Each number is 128 + 24 x the weight over the matrix's rms, rounded and kept within 0 to 255. Layers, rows and columns count from 0.

# layer 7 attention key, 128x128, rms 0.286, rows 97-127, columns 0-63
[[143 103 100 127 141 139 137 121 118 130 175 137 153 101 148 133 122  87 104 120  86 128 149 122  75  88  93  99 142 127 130 123 149 107 121 135 134 119 143 102  84 175  88 116 130 145 124  74 125 153 125 150 103 122 156 127 146 141 118 172 117 111 127 160]
 [164 128  85 143  88 130 141 157 144 137 118 137 171 138 201 150 122 145 112 152 154  94  95 148 118  97 103 134 144 111 124 152 127 113 140 105 109 135  78 132 195 106 142 141 154 134 135 131  93  95 174 123 132 132  99 109 101 178 104 119 142 163  64 127]
 [128 124 189 149 112  66 134  86  96 131  98 110 128 112 112 117  80 160 100 125 123 108 102 134 160 144 111 180 160 131 108 181 137 107 119 130 103 131  97 110  91 127  97 144 103 165 130  99 137 123 143 108 106 151 143 117 107 157 178 103 132 107  87 111]
 [ 99 108 114 108 144 128 144  76 157 112 163 153 132 115 104 129 130  79 172 146 133 140 129 144  96 141 133 124 121 140 117 121 112 120  90 113 148 100 106 131 153 138 195 141 137 153 113 138 165 123  90 106 149  96 135 131 177  93  52 122 156 167 121 126]
 [137 160 143 113  88  96  99 154 137  92 139  91 123 144 138 134 106 178 147 104 117 115 115 163 162 129 115 128 104 108 158 134 128 101 125 165 129 184 148 129 110 141 150 132 130 112 144 176 142 101 128  78 110 146 174 140 133 110 132 148 141 132  65 112]
 [115 136 119  94 113 103  97 120 133 117 120 148 161 137  86  86 125 117 104 115 130  94  88 147 132 139 130 110 140 172 145  81 102 142 141 119  92 122 122 120 134 151 115 134 170  71 119 130 121  88  86 121 106 143 124 103 145 130 107 152 132 132 146 112]
 [126 133 119 117 122 175 125 126  83  93 133 108 140 130 159 103  75 150 112 163 110 168 124  90 119  72  96 156 108 137 143 151  97 114 132  97 123 162 162  95 110 163 124 127 124 139 191 113 198  98 106 117 106 121 154 111 137 123 116 103 134 114  96 141]
 [119 138  98 158 133 101 172 112 108 126  94 116 162 149  95 114  97  94 134 146 130  99 102  79 193 157 105 132 127  85 131 114 141 116 144 155  85 133 158 144  91 117 147 129 113 127 125 124 116 158 128 156 137 113 135 114 162 118 118 118 141  90 108 133]
 [143 165 147 127 130 120 140 131 178  71 109 149 125  96 125 131 135 130 122 155 183 139 143  97 105 104 136 117 130 111 140 134 134 105 136 142 141 130 179 159 131 114 164 119 163 123 128 139 142 119  98 104 147 141 101 137 156 115  92 128 117 155 132 122]
 [158 122 166 120 101 124 142 163 120 142 134 105 143  91  77 127 171 147 122 108 125 166 160 166 208 170  89 115  79 101 147 170 157 116 177 124 178 191 114 108 120 139 129 134 151  97 114 126 124 129 148 118  77 115 172 107 125 112 154 120 113 132 146 169]
 [156 149 135 132 124 130 168 131 134 170 106 154 185 133 129 123 123  90 157  99 153 149 182 162 144 109 105 102 126 206 129 126 140 120 127  90 112 129 140 144 131 101 151 107  97 133 104 109 164 130 112 108 100 139 125 131 152 155 145 134  84 124 177 173]
 [118 161 111 150 117 111 125  87 176 135  91  97 122 125  95 109 156 119 137 121 136 107 101 136 152  93 127 121  91 124 131 102 130 145 141 108  97 122 118  92 121 123  94  70 129 107 153 123 107 160 134  95 121 108 122 155  95  96 145 198 164 115 141 132]
 [111 124 114 122 140  96  81 145 138 114 135 123  84 103 160 114 117 129 127 135 128 124 126 149 137 100 130 136 131 154 157 171 140 184 174 148 128 101 127 129 126 125 107 123 129 127 110 130 131 110 107 115 140 131 109 133 137 159 120 121 151 118 152 170]
 [141 153 119  85  80 143 120 138 118 111  87 117 145 102 151 158 184 127 107  97  77 125 131 139 106 147 117 151 142 129 112 133 156 142 169  99 109  80 117  89 111 130 115 147  72 145 151 126 122 136 111 124 148 152 104 186  90 145 102 149 143 143 100 136]
 [136 151 130 124  96 137 131 140 107 131  78 145 151 128 111 131 123 150 128 108  93 131 152 112 109 141 138 118 144 111 134 121 113  92 126  92 154  91 129 151 109 131 133 150 108 134 145 126 133 127 149  99  88  76 103 142 150 143 114 133 145 119 148 149]
 [139 132 129 134 119 138 165 136 112 158 145 111 121  76  91 134 109 132  99 165 115 128 107 136  85 169 160  88 131 168 100 148 162 133 125 161 134 133 126 136 113 140 153 137 182 112 130 131 152 125 151 110  81 112 113 163 112 109 169 109 137 138 105 120]
 [148 122 139 110 144 174  72 104 125 111 140 123 133 163 127 135 125 130 124 117  86 126 169 134 138 131 113 135 145 173 120  53 122 120 135 108 118 107 122 115 127 138 101 154 140 134  73 174 132 159 172 124 127 115  85 159 130 147 167 157 139 128 133 147]
 [156 115 109  72 129 101  87 165  89 142 133 131 105 150 152 130 112 143 163 160 118 159 119  67 100 140 149 124 113 138  88 130 115 107  92 122  50 152 126 131 128  91 124  85 143  98 159 119 110 139 148  91 130 117  89 127 175 138 101 131 120 139 152 109]
 [115 112 124 141 119 194 127  78 115 157 137 153 135 135 147  61 161 124  80 120 107 118  84 125 153 140 108 121  96 133 122 117 147 126 133 114  84 113  81 120 159 129 139 138 115 145 136 111 131 130  79 149  80 182  79 126 124 144 128 134 131 142 163 113]
 [117 111 137 130 115 114 126 118 140 112 117 172 147 120 153 138 164 115 142 107  93 124  92  81 103 170 104 107  92 136 126 106 101 155 157 145 188  84 121 133 119 143 145 117 140 106 156 145  90 120 139 122  98 173 118 125 120 106 193 137 106  68 111 132]
 [127 153 142  94 140 134 118 114 155 101  71 146 137 142 104  78 168 138 124 149  96  95 128 146 122 127  99 122 140  87 133 150 118  66 131 109 131 115 138 157 142 138 139  90  83 178 106  98 124 130 112 111 126 129 138 151 153  89 180 109 174 128  77 137]
 [133 133 140 130  84 126 175  95 108 101  74 102  82 104 169 102 134 123 134 125 132 129 121 115 122 157 145 111 105 141 134 114 140  89 126 138 146 137  96 138 138 126 149  92 136 132 139 113 158 126 144 127 156 117  96 114 161 136  70 170 123 131 137 140]
 [138 146 125 115 151 134  91 112 154 133 133 138 111  91 140 119 146 157 142 145 152 106  91  65  97 181 133 110 113  89 141 170 163 151 125 104 179 150 102 127 147 151 140 134 143 109 143 139 128 132 128 121 113 138 152 127 167 147  73 114 138 114 133 117]
 [131 131  71 130 144  95 161 136 126 136 174 118 159 147 175 165 113 112  72 161 155  92 130 150 124 106 130 130 130 128 132 140 152 117 105 107 156 136 137 162 138 135 116 138  63 112 172 146 143 118 105  81 143 119 153  97 169 133  96 103 117  89 123  79]
 [119 118 173 104 107  84 126 133 114  79 184 145 148 130 149  98 128 105 116 113 127 165 177 102 114 157 120 166 102 156 136 127 157 147 151  88 148 126 136 167 134 134 161 162 142 133  64 180 154  74 139 131 165 164 124 145 122 168 126 128 147 150 183 129]
 [109 115 148 157 133 123 133 118 135 119 104 120 135 129 114 136 105 126 173 123 119 146 102 160 127 169 157 133 155 163 169 112  98 119 101 119 101 128 133 101 125 128 146 171 215 145 133 139 125 173 170 110 181 161 150 126 165 102 121 151  66 100 151 157]
 [140 135 130 127 134 163  86 147  97 113 130 119 124 131 156 130 123 128 130 119 142 110 131 142 113 124 172 149 156 123 154 130 133 138 166 131  97 148 120 119 104 137 106  92 142 145 130 139 149 107  86 125 115 109 156 126 154 161 119 138 139  78 114 143]
 [147 123 146 121 115 165 119 145 133  99  72 142 114 128 143 128  95  86 113 138 167 100 123 126  88 139 133 138 123 159 131 169 139 139 105 131 122 152 163 128 159 104 135 135 143 115 121  95 102 103 142 140  85 131 133 157 110 139 155 114 144 111 111 174]
 [103 127 146 143  98 127 113 177 159 102 124 100 121 131 110 147 184 129 150 146 104 159 128 126 103 136 119 177 115 130 118 160 160 148 153 138 132 168 115 143  77 125 127 158 120 104 108 104 108 145 118 178  92 148 139 120 145 147 122 113 102  97 166 146]
 [128  96 133  66 124 122 105 132 139 110 135 135 115 104 131 145 139 150 122 139 112 143 117 121 103  95 135 150 126 102 125 157  91 131 103 139 108 171 138  79 110 159  88 150  94 157 168 106  68  77 119  92  99 145 120 138  96 115 167  73 149 125 120 119]
 [149 122 111 144 123  86 162 127  85 114 153 118 103 127 134 131 111  99 114 109 107 150 114 153 142 175 109 112 127 139  85 121 111 141 120 143 138 125  96 114 118 148 132 119 107  79 112 123  90 123 141 115 173 139 125 131 104  88 135  83 156  97 125 155]]
# layer 7 attention query, 128x128, rms 0.284, rows 98-127, columns 0-63
[[109 167 117 182 125 130  97 129 140 152 116 106 155 117 140 141 143 122 184 155 150 144 112 101 121 109 162 107 129  67 190 114 125 122 125 130 141 177  75 109 140 101  87 119 157 121 147 142  93 126 119 149 110 120 161 130 186  81 139 135 109 128 144  99]
 [159 108 152 180 121  67 123 131 158 139 139  92  91 157 109 101  95 127 132 133  77 141 114 148 176 146 126 129 172 123 104 102  97 153 138 133 110 111 111 112  98 112 140 118 125 146 137 154 139 129 154 106 127 143 176 122 135 125 147 154 144 110 111 152]
 [125 161 141 135 166 164 104 144 157 101 113 130 137 123 131 168 102 118 145  89 133 125 123  78 134 128  74 113 112 106  99 137 159 124  92 122 116 120 150 141 156 108 137 154  45 137 138 117 134 102  85 116 152  95 116 145 136 123 153 138 152 148 182  81]
 [119  88 132 104 135 125 127  97 109 135 182 137 145 128 117 147 169 136 132 158 129 166 105 146 164 180 124 125 143 100 129 138 105 149 129 144 156 149 130 131 136  88 146 114 158 108 145 150 122  94 147 178 118 105  84 104 126 135 137 106 137 153 156 121]
 [ 92 159 115 143 144 167 125 111 107 120 136  97 163 172 142 122  86 156 136 137 143 132 117 113 106 172 127 134 185 144 123  88 157 139 128  92 130 128 127 111 128 124 119 133 136  88  94 129 128 117 126 155 144 136 127 141  69 104 139 127 128 147 123 156]
 [141  98 128  96 109 121 134 126  91 115  87 113 151 147 111 147 138 139 125 123 125  88 136 125 165 174 158 100 111 118 154 114 130 110 163 128 175 117  89 103 126 114 142 128 152 107 183 152 141 117 114 153 127 113 119 123 138 136 114 132 114 149 129 153]
 [137 126  85 125 109 125 159 171 112 117 115  99 131 108 153 149 113 159 154 141 158 139  64 136  59 124 154 152 128 113  93 159 126 131 148 157 174 116 129 126 139 137 165 129  76 130 162 137  77 114  98 127 178 152 118 106 155 124  70 146 122 110 116 137]
 [148 171 138  80 113 139 126 132 131 113 145 170 112 143 103  85 134  89 100 117 136 127 153 134 127 144 152 146 123 154 123  92 124  95  97 107 101 127 155  61 119 106 134 145 156 100  62 107 148 147 129 151 146  79 103 176 153 135  95  93  94 103 129  93]
 [154 126 111 113 120  50 149 129 132 141 160 155  97 100 138  90 103 149 156 145 145 100 163 126 160 129 162 103 107 115 154 120 112 114 148 139 130 140 117 154 112 137 148 127 103 126 152  93  91 123 139 111 112 144 150 117 168 131 139 150 117  96  91 123]
 [134 152 103 148 175 103 140 149 117 122 131 132 134 170 122 187 129 124 115  95 126 134 117 123  74 162 102 164 114 121 143 147 119 110 107 122 156 122 139 121 135 134 125 112  84 146 120 134 127 106 120 128 142 119 150 117 152 111  79  99 139 135  89  96]
 [151 143  99 128 122 136 152 142 170 181 153  94 135 148 151 128 124 104 139 150 108 124 102  93 110 114 105 135 128 153 137 134 139 165 134 191 155 159 140 133 127 130  88 100 114 160 107 156 130 180  80  68  79 130 168 121 151 119 119 141 146 121  52 139]
 [115 107 155 147 156 175 130 129 126  81 114 140 116 144 114 125 164 141 140 171 132 106 130 164 101 116 112 115 138 104 139 146 125 103 111 105 156 128 156 112 112 144 115 134 121 128 173 111 182 153 106 119 156 125  98 138 130  96 142 107 151 117 137 145]
 [113 113 143 121 138 152  89 136 116 138 145 123 166 160 157 154 176 160 126 130  91  69 127 148 122 135  90 137 104 141 148 139 108  87 110 158  87 161  90 109 121 120  84 135 147 145 187 154 166 122 153 108  95 126 145 127  89 148 123 146 115 159 122 114]
 [127 166 174 108 105 133 129 135 136 135 151 136 108 144 133 108 124 138 130 121 142 107 145 126  93 140 155 173  84 132 163 114 142 102 144 124 104 130 107 147 155 133 116 145 127 111 142 105 188 116 141  96 111 143 114 143 158 175 155 168 117 147 106 131]
 [159 159 118 169 166 110 154 116 134 167 149 147 116 118 133 101 187  91 167 165 127 153 147  88 148 168 132 161 155 154 165 121 127 109 126 123 128 116 173 147 159 159 137 138 151 161 162 145 163 117 142 151 113 157 115 107 122 133 118 137 107 146 144 169]
 [127 110 128 146 154 102 115 125 108 100 144 149 133 132  93 128  70 146 119 129  95  84 137 131  78 114  82  84 121 133 133  98 107 121 121 122 109 122 117 145 134 102 121 126 144 117  87 127 129 119 127 108 102 160  88 122 133 135 139 138 156 111 127 149]
 [143 137 130 108 134 151 117 139 126 156 134 105 106 139 106 168 162  99 133 149 129 100 101 121 117 105 161 103 105 105  87 103 118 101 127 112 111 173 142 162 113 123 153 100 176  77  79  96 115 130 111 105 133  90 118  81 145  93 101 177 118 111 153 140]
 [ 82 167 141 131 114 108 100  91 103 132 101 154 137 131 130 135  97 140 105 137 147 152 122  81 107  92 127 113 124 176 158 112  96 108 114 175 183 168 147 130 134 121 124 152 114 126 129 134 147 122 143  96 114 121 102 107  84 138 153 121 136 100 138 118]
 [113 151 147 121 124 156 102 163 120 114 149 140 130  95 127 104 150 103 115 148 103 104  82 161 113 150 129 132 148 166 137 149 112 134 113 139 125  98 125 107 146 120  86 140 168 128 169  78 122 121 131 126 102 163 129 112  99 106 139 151 117  89 147 114]
 [163 133 137 126 126 163 140 157 137 164 113 119 108  92 112  97 114 124 140 109  98 129 138 150 157 137 158 141 128  83 108 128 108 135 123 127 107 134  74 133 173 144 111 153 143 157 156 123 153  99 102  93 125 103 133 139 113 118 146 139 141 105 111 148]
 [103 165 123 120 105 144  90 100 134 156 140 127 105 143 164 143 117  77 160 204 140 128 131  86 144 135 109 141 111  80 122 149 133 147 137 145 130 106 147  82 139 104 215 116 107 158 102 174 141 147 149  98 146 121 134 139 184 112 119 147 137 134 142 112]
 [127 120 116 100 146 136 138 160 146 120 141 122 163 130 145 142 142 140 168 108 175  91 166 165 147 107 137 158 126 106 165 152 149 122  94 126 117 123 147 130 129 107 177 143 124  80 174 116 145 135 131 116 112 136 117 133 124 125 124 144  81 135 110 115]
 [156 119 145 120 131 143 119 124 110  91 137 187  97 115 117 115 128 114 140 119 142 157 115 156 137 127  69 111 123 154 137 136 143 126 152 133 139 121 138 139 125 147 112 101 115 115 140 158 128 115 165 156 126 127 142 140 195 132 147  77 143 131 121  91]
 [125 130 154 169 132 146  67 136  92  98 167 132 145 114 116 163 113  95  94 113 140 124 149 128 128 111 119 122 183 127 131 116 134 140 103 151 136 115 148 134 105  87 144 129 189  88 134 168 148 139 122 183 142 143  76 126 110 132 107 140 133 105 138 128]
 [115 167 128 117 127 107 143 114 133 154 116 155 109 105  95 132  81 108 106 159 155 117 126 134 138 135 143 177  81 122 110  74 149 166 133 176 110 115 146 109  98 143 109 116 102 106 129 126 127 130 141 177 175  71 104  65 137  79 132 129 148 125 135 121]
 [ 81  89  79 135 115 109 130 172 145 145 137 160 161 162 123 114 123  99 162 123 102 187 121  80 151 117  93 178 136 131 121 126 133 134 127 101  93 109  92 168 143 131 175 128 107 146 110 181 136 113 114 145 172  90 135 127 133  82 103 112 148 122 137 129]
 [106 132 154 110 110 123 200 121 134 114 139 104  96 128 104 134 131 127 115 125 134 131 125 100 125 124 150 148 106 113  92 120  92 132 109 128 140 130 134 121 140 144 112 146 169 134 120 130 160 135 170 165 123 103 163 171 116  95 124 118 152  91 108 116]
 [124 144 150 120 144 133 122 130 102  98 128 111 110 130 152 130 186 155 130 112 106 121 138 168 136  99 155 142 113 130 125 112 106 141 108 139  68  90 156  79  69 180 107 133 145  88 113 134 124 133 161 116 147 109  89 130  77 134 119 136 120 173 107 129]
 [133 102 125 168 101 127 144 117 109 111 159 109 121  79 169 135 121 129 129 123  98 127 146 105 105 158 149 120  94 135 120 114 100 128 105 103  92 165  86 133 129 102  91 139 142 127 148 119 117  77 164 127  95 138  70 138 139 129 161 159 151 125 171 169]
 [138 127  95 135  76 146 107 154 121 142  90  87 117  81 162 139 148  92 166 105 115 134 126 146 141 166 116 122 182  77  87 132 120 133 167 114  85  96 137 122 132 160 119 153 118 110 160 135 134 128 104  92  89 118 178 131  88 134 129 180 153  94 135  86]]
# layer 7 attention value, 128x128, rms 0.44, rows 64-85, columns 0-63
[[114 132 116 137 107 106 108 113 145 126 119 147 112  98 151 153 146 155 116 144 128 147 160  69  93 147 165 136 128 155 136 128 179 105 127 139 153 157 130 145 118 166 126 107 112 131 125  92 149 134 163 116 135 113 127 106 139  82 128  91  69 117 131 118]
 [ 99 178 133 124  79  92 131 131 146  73 138 121  99 158 114 142 115  96 170 170 114 183 107 173  90 116 130 114 134  76 135 134 156 118 140  92 136 121 102 107 124 141 117 154 129 172  98 111 140 124 108 125 163 176 169 186 194 115  91 109  87 116 137 128]
 [144 140 153 143 131 127 151 139  97 127 110 190  99 107 146 133  93 152  94 171 108 125  89 151 120 116 127 113  93 124 138 138 116  93 156 161 132 126 142 168  89 122 140 137  96 141  67 109 120 173 118 119  98 123 103  98 151 162 153  73 101 151 133 122]
 [121 138 125  89 126 161 138 135 167 114 153 125 131 156 100 131 154 120 176 145 127 120 132 158 152 132 145 145 119 152 114 127 136 107 164 147 154 112 119 124 124 148  99 135 115 109 129  89 125 135  83 106 147 116 124 132 156 156 105 181 101 120 121 108]
 [128  94 114 126 167 132 170 147 116 115 134 158 121 122 155 106 126 156 120 145 122 152 110 115 103 119 117 148 121 137 130 134 106 129 122 142 140 117 121 153  79  67 100  78  87 183  90 152 100 111 151 125 142  96 119 135 132 109  95  91  94 144  98 122]
 [138 166  99 109 135 130 120 152 109 126 115 150 138 140 129 104 122 128 178 175 142 100 108 126 150 187 171 147 138 104 121 176 114 140 109 173 133 110 161 162 120 119 159 121 150 113 122 115 117 140 138  99 119 138 120 140 117 130 132 141 127 115 114 129]
 [148 139 120 152 137 124 127 122 119 114 123 135 141 115 131 134 121 141 152 183 104 143 120 144  99  73 100 150  89 165 180 153 115 124 131 105 129 144 113 144 133 132 145 161 137 129 112 181 114 116 132 130 161 113 154 114 117 135  86 129 124 150 147 103]
 [141 125 177 126 111  94 115 151 152 136 118 159 150 119 113 110  78 144 122 162 136 115 107 108 101 122 147 133 153 125 138 129 163 132 134 102 129 140  95 140 153 146  99 149 165 144 118 155  98 154 106  95 102 129 131  97 156 139 126 127 130 149 157 158]
 [ 75 131 155  76 126 155 148 186 201 117 120 168 161  98 137 102 175 155  75 137 134 122 165 158 160 125 129 126  99 181 114 151  97 141  97 128 166 167 109 140 112 149 150 122 141 110 101 151 119 144  94  97 142 125 152  30 143 132  96 137  89  98 119 143]
 [125 153 108 134 161 126  72 131 170 137 147 143 105 135 146 114 145 123 123 117 167 112 124 107 133 150 154 144 176 128 155 119 141 142 144 120  94 160  95 175 114  66 109 111 157 136 104 189 142 152 110 134 127 142  96  80 142 129 123 128 129  91 125 120]
 [118 138 111 148 119 122 130 130 117 115 164 111 155 146 128 125 138 102 167 129  87  96 110  80  91 155 145 161 121  72 122 113 142 142 143 126 139 137 154 130 120 130  89 147  84 116  89 132 184 137 119 133  86 105 133  84 172  95 104 138 128 126 132 148]
 [117 135 105 104 133 115 165  84 132 106 161 143 150  99 135 138 124 129 156 142 138 122 123  65 123 105 133 155 116 132 139 132 125 156 125  97 139 106 143 144 114 110 148 138 111 150 111 143 135 126 153 168  94 120 161 104 134  78 163 133 116 119 125 138]
 [158 151 101 121 115 138 160  95 167 124 134 146 102 148 130 101 139 128 127 100 135 116 102  99 155 137 161 113 116 151 135 136 109  83 129 148 147 119 114 142 120 168 125  85 121 156 144 106 136  96 124 138 115 135 119  56 136 127 129 125 153 107 131 115]
 [149 153  71 154 144  98 164 108 100 152 136 117 105  86 147 151 177 116  82 118 164 110 145 158 135 100 150 131 112 121 124 122 109 168 128 138 157 111 125 128 102 123 111  97 143 126 129  75 129 103 142 167 134 134 135 163 100 160 132 143 101 138 143 132]
 [149 147 162 140 138 162 124  94 144 112  96 132 127 138 142  97 121 104 124  95 141 113 120 125 166 129 101 116 130 122 126 151 146 125 145 118 125 103 143 104 116 110 141 136 105 125 155 154 121 143  74 131 144 133 108 155 151  96 145 181  80 139 112 159]
 [129 164  78 150 123 135  85 168  77 125  90 146 166 130 124 104 135  97 151 102 135 113  93 135 106  93 117 148 119 130 121  86 159 110 139 135 124 165 169 138  98  92 103 118 148 104 144 143 110  91 131 132 102 115 134 117 133 103 134 113 140  99 128 128]
 [128 157 164 143 113 160 148 132 127 122 162 151 161 150 135 141 170 138 111 176 155 152 100  97 135 127 122 134 136 123 122 168 134 116  92 105 101 129 133 180 109  87 143 124  78 201 110 191 136  95 106 126 132 123 123 116 191 107 147 122 110 139 137 124]
 [145 146 119 179 113 141 113 105 165 143 124 120 163 109 130 154 150 102  79 176 133 133  62 104 152 122 145 106 141 187 150 143 137 138 156  88 142 133 136 149 129 113 125  95 132 100 112 147 108 139 111 158 134 145 140  92 117  81  86 137 126  87  98 119]
 [127 127 118 137 134 103 133 100 122 125 111 139 124 135 129 143 109 126 132 160 103 127 149 111 147 113 133 140 109 126 122 118  74 158 118 117 154 147 128 131 112 106 155 145 135 118 184 193 126  95 112 117 135  92 124 119 142 129 172 119 143  80 124 127]
 [157 129 127 150 129 118 134 185 123 116 117 101 116 154  88 133 154 135 128 115 110 122 152 120 126 187 130 111 163 108 139  93 162 119  72 126 161 147 129 141 109 101  88 170  90 166 148 148 147 133 136 134 116 147 168 120 126  85 162 138  96 108 126 137]
 [120 130 143  53 134 117 121 156 113  88  65 118 114 129 158 109 148 180 160 144 116 132 165 102 119 154 139 163 104 145  84 154  80 119 108 136 139 118  81 164 105 132 133 126  99 147 110 108 155 142 150 114 112 134 127 139 132 175 150 139  79 147 111 131]
 [ 96 150 150 102 144 108 143 152 162 111 124 121 132 132 133 139 105 171  88 167 138 141 149 165 133 105  75 123 131 117 151 111 125 125 134 164 124 119 160 140 112 160 150 145 142 131 100 130 150 107  54 122 134 199 126 117 184 128 154  99 142 141  94 146]]
# layer 7 attention output (transposed), 128x128, rms 0.402, rows 64-85, columns 0-63
[[136 135 117 149 154 136 142 128 119 130 118 141 114 147 124 155  97 152 130 106 147 117 126 112 162 131 118  73 175 146 128 135 141 139  82 114 124 122 129 119 166  96 126 153 122 103 124 115 125 136 156 168 140  89 159 116 150 128 119  94 105 187 119 137]
 [209 146 155 119 154 153 139 158 135 132  98 126 128  88 157 140 184 104 153  86 110 116 172 120 114 170 119 143 109 176 145 138 118 111 151  98  90 141 155 126 136 162 141 118 146 124 134 126 157  94 132 158 125 120 124 125 100 153 123 100 128 125 119 135]
 [121 144 119 104 116 125 151 153 160 143 111 112 115 120 118 151 123  97 128  78 123 133  77 132 165  92 157 131 122 126 129 130 152 128 121  97  93 118 153 118 118 128 108 123 107 132 189 126  95 138  76 129 128 107 167 145  82 111 132 141  94 154 112 166]
 [136  77 143 139 196 121 142 135 130 189 109 118 159 170 142 111 140 114 150 103 106 169 143 116 187 170 111 125 132 144 156 134 143 159 146 135 160 113 112 109 131 172 146 140 155 107 119 145 125 145 141 145 126 125 129  95 118 134  85 119  98 114 129 104]
 [126 178 105 117 151 180 133 114 134 109 106 133 138 137 144 107 131 169  50  89 152 104 127  93 122 103 109 141 119 166 143 136 162 124  73 111 127 175 150 128 108 116 146 165 126 135 136 120 101 121 105 113 128  99 157 130 134 128 146 114 110  78 136  83]
 [130 141 124 151  94 130 129 141 141 165 147 151 121 114 146 118  94 120 118  92 130 173 159  84 127 107  94 149 129 145 169 111 124 151 139 109  97 146  90 128 143 108 138  93 100 126 124 123 145  94 127 136 103 160 135 134 108 115 101 135 131 121 149 137]
 [131 131 164 101 137 156 170 123 132 121 120 106 111  97 155 117 137 121 116 123 159 152 159 128 105 138  90 130 139  79 109 164 148  90 142 106 101 127 141  99 110 145 117 154 104 138 142 117 119 144 117 114  52 108 110 147 128 146 152 100  85 116 169 153]
 [ 93 174 137 160 163 108 166 111 134 147 115 112 113 189  82 118 135 125 147 140 112  69 147 142 117 112 142 126 120 117 150  85 123 124 118 133 114 112 156 134 119 129  75 140 174 135 119 103 139 132  95 112 154 153 154 124 118 140 132  98 144 140 101 109]
 [110 102  75 199 144 161 127 136  98 119 112 115 144 168  79 166 105 151 101 146 144 105  92 149 124 123 139 138  96 123 129 144 160 147 129 192 100 107 132 156 141 145 101  93  98 115 149 164 129 145 160 126 132  96 108 137 164 113 131 112  86 157 123  99]
 [125 157 105  81 123  87 106 145 117 134 156  61 120 155 119 154 102 158 137 157 131 113 117 125 142 106 101 104 131 148 153 149 120  99 106 116 130 146 128 117 157 104 118 166 141 152 122  85 111 108 124 112  87  63  98 120 125 128 160 119 160 123 130 120]
 [159 124 131 150 132 134 137 144 103 111 132 151  89  84 101 148 120 117 114 150 112 140 122 120 177 144 103 134 123 168 111 152 116 117 162 114 104 135  70 148 169  81 157 173 139 140 157 104 147 128 154 136 134 147 164 120 137 176 153 164 142 159  78  96]
 [137 112 123 133 142 114 146 175 117 159 111 151  94 115 142  95 142 109  98 127 163 140 154 129 114 146 185 172 127 153  94 146 122 128 117  86 138 147 130 125 147 117 101 176 157  90 170  71 138 136 118 139 121 116 150 157 141 193 117  98 113 130  93 107]
 [ 98 151 127 115 169 107 126 187 109 113 140 161 126 118 123 159 127 130 149 103 100 138 177 123 127 151  71 149 132 102 134 146 179 154 119 108 151 116 146 170 103 112 166 124 123 120 120 133 144 110 127 129 159 146 117 138 156  94 110 165 160 177 107  92]
 [134 141 142  76 127  93  99 137 118 118 139 144 118 145 136  88  92 134  99 149 143 159 115 115 135 144 138 149 158 148 152 101 137 105 164 111  99 158 143  84  98 111 130 145 118  79  88 178 142 163 113 130 148  98 105 144 141  98 151 111  99 123 152 161]
 [ 82 121 135 133 133 141 161 137 108 132 160 126 156 114 163 121 116 144 103 179 116 135 114 118 137 108  92 104  72 133 114 111 134 118 119 109 132  95  75 140 133 194  85 112 115 109 117 151 121 109 129 140  99 126 116  73  68 130 189 131 138 105 122 133]
 [105  93 137 108 129  37 126 124 138 100 161 135 169 109 181 110 158 153  98 119  88 122 115 123 112 149 166 156 145 151 145 139 156 116 157 134 105 173 133  82 151 151 117 121 131  98  92 100  98 122 155 123 109 150  97 116 133 145 125 189 127 197 126 103]
 [109 177 175 146 135 108 117 145 119 123 126 141 140 107 132 167 160 160 129 149  98 107 103 130 151 118 155 180  86 155 116 125 133 120 111 138 116 106 135 170  94 128 100 151 137 138 165 110 160 136 149  91 138 113 154 133 114 139  76 117 146 122 138 106]
 [117  96  92 110 139 143 146 126 142 108 114 145 137  92 114 126 140 137 139 135 167 129 110 154  81 137 140 118 118 152 147 105 173 118 101 141 142  83  86 148 123  97 147 170 121  98 107 102 109 139  64 135 145  78  82 117 138 156 109  70 100 159 166 120]
 [112 102 168  80  74 147 121 143 138  97 114 155 108 143 145 105 115 121 134 109 121 161 173 130 146  72 113 165  88 131 151 152 137  81  88 130 137 146 141 164 150 146 105 123 112 125 135 124 116 106 138  87 130 123 120 124 156 167 123 123  78 124 152 150]
 [155  91 153 111 132 155 109 109 140  80 169 104 125 136 152 173 115 116 142  98 102 123 127 145 118 109 161  91 107 163 119 137 144 100 106 150 145 150 134 112  95 118 174 122 139 167 129 132 181 112 142 147 148 153 140 136 146 160 150  84 173 154 104 118]
 [115 130 128 180 121 118 140 123 160 146 121  92 131 180 112 168  93 105  83 110 149 114 149  97 150 121 148 120 157  93 148 150 135 133 118 138 117 136 127  88 145 139 121 166 142 145 121 120 172 107 109 128 159  79 134 161 154 141 117 102 127  96 120  84]
 [ 82 127 153 170  58 101 163 129 118 160 155 142 123 109 113 115 135 113  94 126 105 125 143 125 141 146 144 111 138 125 102 126  85 130  95 120 159 121 142 150 137 120 152 136  97 169 169 153 138 166 114 142 163  78 109 174  78 190 116 124 199  98 130 151]]